Weights of a small transformer language model: MLP 320 SwiGLU.
Each number is 128 + 24 x the weight over its row's rms, rounded and kept within 0 to 255. Layers, rows and columns count from 0. Numbers have three digits each. The size before them is the row's rms in percent of the matrix's.

# layer 10 attention value, 128x128, rms 0.202, rows 43-95, columns 0-31
087:147091120109114130125107164108104131120152123179114143153089164166148149158138119114131198096154
098:107088137127097118151131142099153116141129139141132116111139095103164115167151110165128130111104
102:106147132061132081134134061145128166118131143127178124115113112118161173079123100102073115147111
134:098154096097108103146116127099119140106169103138116138103136159115123156115116167120154169092143
098:175132132146127117156113122124158147093109126117122143118143145124101164107097107115118114143099
080:152153122088130165092111127116074171149112082129120114106137157111120172126139099130110120174150
078:148108159195123124127144096118129144100139138116102129123140155086147145145160148121096171092111
084:125126114100125121153126145164142129094069124089121095074121146156113142133102147125117175113154
106:161113113177171154115106161126122112120145126131098153150134134141145097157158116119124159156111
080:121184135122141171114148128135149111124132147156119131106080140156168114110125128091145160110130
083:137077174127164076101117118161104103156143153139170112195072129099106102103173123106121160137132
095:111182133138147109104134114143155120142157166141124129127120168139114153084139140105077109176108
096:131111091145088139152145166091120142169151086161114102157144107093122112174126134130177129086163
098:167111116178121188120110169110111124123113148074109132124113151126110107134157143138143142150166
093:135132127169114147112127106162161161160113137135133120111127094085105112107153087133171114117133
099:126110146133128160123168151102161115155148158168094115143136083127108134129141153124130141091098
109:127133101150122094131137120130136149144112164151124130147148105106126096130137111155116084135145
091:119139115159137115144091075146140114151111104131162142146116149121100103082127078087143109129113
115:144097125122151111111153103166122093117085192105125137102100138123144113118131098155111130121076
083:136125116145085154184142127130167145130120084116093097130144106156051124096174165132162125093124
091:123127153124154111099113110157129146113140149164130096137154138123083102138131112116135131166108
112:127116151116154102126129098124135137097100134149083115102135142168112118152128147104116139122116
112:102118094130150134159164154135140141100127104114107142107080134124127100101184088133086097114138
101:134113104122129102131141114094117129091117153081137099154155112120142181134136087140142130150175
114:123086109090143101122096098107126100122153132107114155111136117083100129103183086107121161120081
085:094115109122122132087151156110153131161120133140141162179143103168113176136151103162078115092167
107:147121089138143100143127102154114169149142112131106173123110113116085130136118110126142072124094
095:131144152153140112074121166120116151107130126150128084121143080116132072109151131093117192102143
090:123101137090116110161114121126151114144141095121165133115105176130114129146158093074115130112143
096:154099113097159131115133142143131156110135148093171162136134148099142153095161133125146131159123
107:137099158073146123121120126138158129112140088120114079126127119089162128169123117140156155151126
107:114143141108121115173088094142115124101115149095145104142133149141089136165148099146127160131118
088:099111122112153158132103112178103116119071127133115091120123091145161138162073112130151079124133
094:094136159157126137148122190114140145127128170162137174178144123072170163124157107152158134151129
107:128074127135143131132123114126123131093099116122099160158116139140138100108176127134138151134132
111:162126128140139098092117166136148121079124191091156087120176098114133114131173103092149130149087
103:110162107143126137110109115173158176123124155166125093128074146150158121114149143144137113122135
117:142125124130179102152109123177181170135115133161143129136121131124130138133106164134092127094142
100:129179082130133179081110158148184106143142174093090136125147168143133119113124130106135152148172
094:181119143135127107153136148170094115118132126137163105151113095127127153130114161139126167136136
114:101127152144166109137185135145175143121122137108134163135127149134099130169135134135112129140113
095:124105086159136146125124095114109103107115095136148117100142161133128144170132121118112151104129
109:090145102115141126123159143165121117122126143101151138123150188127136160138129147129126132107119
109:127141094147086107153106102169116164169149133136126114127102097115148124112099143115149107126116
109:128126162174110154090142139185181140111131145167137100114128141109163123117144133095134106130160
098:111119117137096126109106101131100168134126110093095110107114181148158143139112131099167103151140
107:133155133102124093101111135111147153134133135121165066196106114103096134118144139123082126165155
101:110120140128147158146123091143099153125116135093089162118158124134151123096106142139142117097145
110:170103145111117132103106140098116130154106130139105130137131083161106155121118143172103111122073
113:121081129139104160128150104139165120177110110136123137113139151150153098126128106111105116147117
098:130109140140157118128086099116088181130093156153102144100134149112113127153112102103117105147119
110:103148140121138104102133121081120121141141144113129154130158121102155125142164144118135148145147
100:141149145111180139127098126110099076111130146132127079171141139151083121115113125118126126160113
# layer 10 attention output (transposed), 128x128, rms 0.184, rows 43-95, columns 0-31
091:129147107147158149111128111159167153141110136101136177148181158139105106119129168155153111138112
098:133145159162126100153129127159138116092153103089148127127150133177130142129081095052114112132165
102:104120119123129150117179145120067116149120142191101142126086116148110077137121133112131150126123
119:097094139104099149105147107108123091166135118095153155137128135127087156127156128118114142120115
102:099124145156118123102141126104087131173103143128109100187119114072123086139123184110095130138145
085:147143126137131146154093138127130104143156122141132166148122121111151103119125182130106107153159
089:106159126133096137144124173142122092144118132146123108118140107139145111097054150143166132132119
088:144149163099107161093128127079139145132193162078134130158151128143146099143107116127113127161098
105:136152123137091128151129134169154118132117122139101115154109126067180137147126166158136092069110
085:066096099127129142136100104126126120159118131098145146118110110154121126126139117138119164148134
093:150143086189159196170135107111135149112117094142120137112119159158167132185101150134132126121133
092:167118087103112133117118108113081100141089117132120146125092124139139095112102161138155125144121
096:145113103163165135121131128161163077156159103122102116148096123149119134141156146156128062144089
097:133148191129157093143178122124127160120112149137124127180142130123149142134121138162175129113144
098:099133133155119134157117147118137102120090120104156063161146141128168120112158088088088198136132
102:095168119150125093199083133156119090110119094083147102105143117107155133126125148112122121161156
107:129101111130152142110116132197155149116133103167102082113118154126116093168148092085124103129147
092:162103117121136143105146168126107160130120146158090119115145148101148118140145132121147103157163
111:145119189120158140155111131119135126107157147141148107126119073130201142125156135073102156133131
089:105120119128188097127103157114108127108126125167140082155140129117130132179122097129118109144098
095:114136113108140142153094091136147152076088072142086125154134149109154107132086149126118123078126
118:114129139176121157141090157122112137118107113127088129160160165136128135131146148195174149138177
107:145101121102108135101159143141097121113138113139144098133147086105141087121143136136137160135140
104:113081132120110114086152125156148106161118123109117168104135057153118125117108127124163159106143
110:148091101084135147125135122148140123140092108117129131124061083136190122157143122116140157147122
090:146186158147153139086120126138127088137144130126120139127133100122145070168127145165146121151127
104:111185122132089137155129121141133128126157125109130134122140144118154113121103126156128155099118
096:150154128121147151124105108174184141136152135120160114102134116169104109146124140189139124135155
101:148158119133148114113148156159135130098107131120148149159122118128126168122131128146095143121127
107:085138112116119145113157124148125153118154127145130112120156088124140138144165088172126144126131
109:133129148091140116113157116161112102147111145133159112157134116111079145063189093145152152106148
109:123137105101144151180155102137150141115122141112139136140096131167140121130098136153147166128131
087:136115143122140102148151162171142139154141127124111166195116159092167145161106149127122079076115
099:124131119096127141113120136134176115130151119114154108134178143102086126104107103134164156145122
108:120143136091147147125122147112128136107158127139110077109130142101130064093169162136132122115121
109:093132100103129119090118123181143130089131090106142127087074131111088120109164133143128167116158
099:144150102112070138117147122106161177140142122107106162123126129105136113101172188137102149143117
116:143132141108109156107127177151166112098083129168092145135120084132141123121131136127141164103140
105:143129137134124137138115153144131107121080155147121116098139106108133133081100114112098139121151
103:077158128145127101150066102117150099130101126118120076106112135110139149105160120142147116074165
115:134116146127158132131089125100079097165127140073180124155136088119140138120107105142105163148099
097:136077142176145122144171142116154115116113141182134137110137095134144107146150113076091138139113
105:111129183177156148114090101127074159165134135150127150130103131094075134110099100157113105102080
107:128154107162113138152146124137121137091120091104144132142129194166139132106126139142141100060135
112:121135147121114114107108124116163141147110133174092132110138166075103124120154120116080142139107
105:162129118123106129130128138135111143121110125135113112148124167121097111118155117135082127094119
115:118109088091155122121116098142145101105163180121131119142141117107136160103123161123155157127155
106:122144121126109170157127112148111127117161150157154159155109091113112123087090110135122100162152
114:134150071105134121161130122121136105145123139117164178131122138146142181160125113118155121092116
119:109095159146134164097164111118127135133099136169128128141155141081078120080089111089154132112127
103:122116155102100100137076102138126104128166142152138156116125116152074155161132152110153126104120
111:166131140133133137096065112136101117126128157082130131090135118143136123122127141153104176143142
108:119127111142153073124102137105129155095119115162089119158140117125126108147086124133117164127179
# layer 10 attention query, 128x128, rms 0.161, rows 64-106, columns 0-31
092:102129159141128157180126100120134114101102119088119122117135189121152100144118142098130104100165
076:115079112142117127136152144130155153161116170141141120172160135099130094119106117101134146132138
087:171108089116129116092170129136170150113120143150184157114132123195156138120121126108101149116131
088:127120096131107132136136146114123150136120126150156132153106067157116138104133097131132142153087
079:097145136101132168144083148132132124140140120119117107144085095154097121131147139143151095124116
080:137154168134146132154111083130145134127135105097111152111146180088127149171135175144153074099118
099:094083138132136125109116150106148122159156121134154108070128150166152129119124132162110125183139
101:145088092119132124153154140125120126138093147141109146163116079113119151120136108140142116125113
096:137186102139096146139145095143156139077080123149126113158114072136155101120156140109097137110122
089:151119130106112149173126103156159131147162103100160164121119148135117169142129185132140097092114
108:142128108139083133106127150108138134106085123178153126149135090147129140130145156153161197121175
095:172095144080115166144113102133123138135110150103167112167175097124144104103132147140139139095123
096:093081121131163117114124145120107136123128096126143098105147129132123061074109103130138104114136
095:121125116165125137087097135122129101143116123152132128107145089151137119123079123120149111149100
106:124154142100142117126128132090103075118144165165051096116131155169083148151130136146132120078135
093:128147107176091122126171115118123137114172151172144137104161107144143129126113142106122151151104
086:147128134137191155107143143140086121151134144131135094132129082102153140144124089118150155147145
095:157080126083137158155128138136145147118100125087132096174128111097139133112136162154107155066128
090:169144139152115147131106109130106148105134121151108126136143113142099108188104122091126140154151
093:127147137161140127123139105116084100165136159127108097102133126126134160138088073109129164178161
104:145096147157125124137156111110169144175116136147160132141146124116090123122160132109129101118125
096:151139113110122110094146161159131128135141148139126145116159102140127135154128112128169167149098
101:102093168131097118091129155126113152130138090115120118095111146157117113131116152096125122153141
095:135126107110096143123075114115134134167131136126133133139117112143128212141137159121113158126175
099:179136140110132130134151101126105125146171146134143126124141123086117147133151082116135159146131
108:114162160152113161176114117147121149131111111120142133114130130131126099114130144116152115105144
114:118137115137136087133158101124140120127150124119138149084164163142125187149114086136164161184126
101:128135136131135133179144123138106140159157140147143128163148125144111155123059149164113067107118
102:138128144095103170100132141101124132123107135154099141153133079136136156113171160167157106158117
100:138115108142118141155132113166118118131122119148182162130157159107122115109116094101130095104072
097:131167093109146119130132121147113091160133143091140101173135111159094122119132113151149109102106
101:128130129176116147131106144173103097156159061135122146150172168117151102135120155138096132112106
090:134095097120126122127124115158098144176113131095125122137111178131144147114133140173111122158130
088:092128126102117135135128120165130154109135127118097101112159129150147102103159080105112145116144
087:101141094144110111137137103135103104152183142069118107108067137130140147123133121105165144110126
077:081103134130104127130138122140121109143128136120125105113156134179151146153140084128117171153168
093:147166115162167155072146152113171118113155162118100120094150107124147097134078112112162137165160
086:116113117128156152134132143106107117102094148097108097127089146123120177130128115197122108131122
072:142126096106109121125173115109113119137115128135091110169091111132119141122144127174107142074126
093:135113133093115116148112126162081128125146119103119113114107112136124154156149148059122095114136
092:167098107135172140116126145106137120129127128148142120134128119111143106110113144167166130132114
087:155130125120137181154113133130138134117112130159129109155085088102112119157114134099143128084160
088:130085127141160125122138162110112098142112157131121126117117128116100117134095108141181147148147
# layer 10 attention key, 128x128, rms 0.175, rows 64-106, columns 0-31
077:136125125129150123145140161133086132138163137145128145083139117157189126095108133133111125116136
079:163146107169118117187110146130163097161156101133143112142178150110139130158112147096112134139131
082:146097145114121105137060130143087095126104120124139113135130121077124131141146149126148129105138
072:117113106136140162092147089138135145103137171138132111161134108137133155100133158140123130100134
078:096142100115174190096172115105141125091136148113111125143129135137129111119147113144097145137137
080:112140124145112107141113148107125128173157079139144119086139101147114088155142123131105124153104
093:113146172133134123115102091104129127101172142133114103123149127158144136116131128145155100129176
085:154093127126146117133134136127115119151154116115116116131113147150132094111134137120127189142152
096:136107188162171156092141152138078111154128107132116129107137146114148117133112127089109131141104
095:121125141129114085140112111119135074174107146123133138105127118149139148161170144129134134088131
082:093125142136136119146166148084158104134111110097127132119176148138131071161113140121131136135126
109:153106185132119146166078134137139137153096112129144144134167112123121111175109148161143160146173
103:112085151105140114121115151102134169154144145160097103153098102146142112132108156165128129143139
105:102113134123121104142089128104097153117135145115108122156106103104078122095114135140140095118139
105:128124088093118148109123146115132113112139149157175128142142104107127126133141129124153158142113
102:073137130132151095106105064117147119121169071097121154096140102126119138112118137157168131128115
094:177114143133102143133135125148104093123071109159164117097135141176118150143129141068097127123140
107:135100136096149143156114155131090135144097109137108158113131075110113116147125144142088141136096
092:128121180105110190097099111140096111105140141142098118132131120108128139088141121137187138140102
103:147107131114140154085143118119154167138113156130112124150089124173111160078091123158162129143118
105:135109108135131124134164131153134132135097130106196110125103123125124122121147140103154109140085
099:084134115117106170129147076088178118105117078137179153081103153136128126146082118131181114098167
104:144088144082080131116112134140149075122114151106158155081138124153121121188155124125121181096151
091:104129106124100144165070119128116131152161148119121153105136118184144145146174153184128119138154
107:138087123135144131160115113109117104154100134124135130114137164126151146152125109115087102150084
105:098130115102146121088148125112163161099144157137123105116104145151077130102092114124169119117135
099:127158086124111124162157112157129124144161153133122138154177137141162117114158131152142120145121
101:129170103185120096150155137173133094154142116105107080122131146099143082113112129121148106146144
107:154167135151111147125102126115139107144105125127112153123093126128087192149124119120134083118132
100:133099126133163110160123117149139139151127113115189136154147149138126081144117144113126111102115
096:141159142146152136095155103146161121119164091116103099086133168152076091120145106130105128148150
099:108109111108137121070091110155140124161150136120127093126151141146114131117094108139105144085113
067:122160089148127123156149140102154109126137116122086152096173135141126194122126139130156110100153
083:115141115104112097151117134149084161145128134146122089110161130116121133116156121062112163167127
087:122112141194122129133137143148107104126137117158142152143173104149122157175129160129132122128110
079:095135091108111115166114087117136140145119116158142132134177099123102142103182148088150154136106
088:106124136118098119154133143110115157145107093137133152153090091132108124124114162106111082175092
090:163111109107141143131133118128203102160090140146115121137156116152153080156094120141192183136126
088:120113139161110162118167093144114136155091108119152159121129144107112118172133173124104118144116
092:138108101164096117119160117162137133131141090150168137153192171124175179161152099155139150138149
091:141096145166143143114132137104147116120129133154142134125072180079114146124087086132124124098091
101:109139134124119141057114187106124177095133142099152129109140149143122090158097162090139100147102
100:095128149116165127147127127065146137089184119126114127122120070146143093104133154107127126120130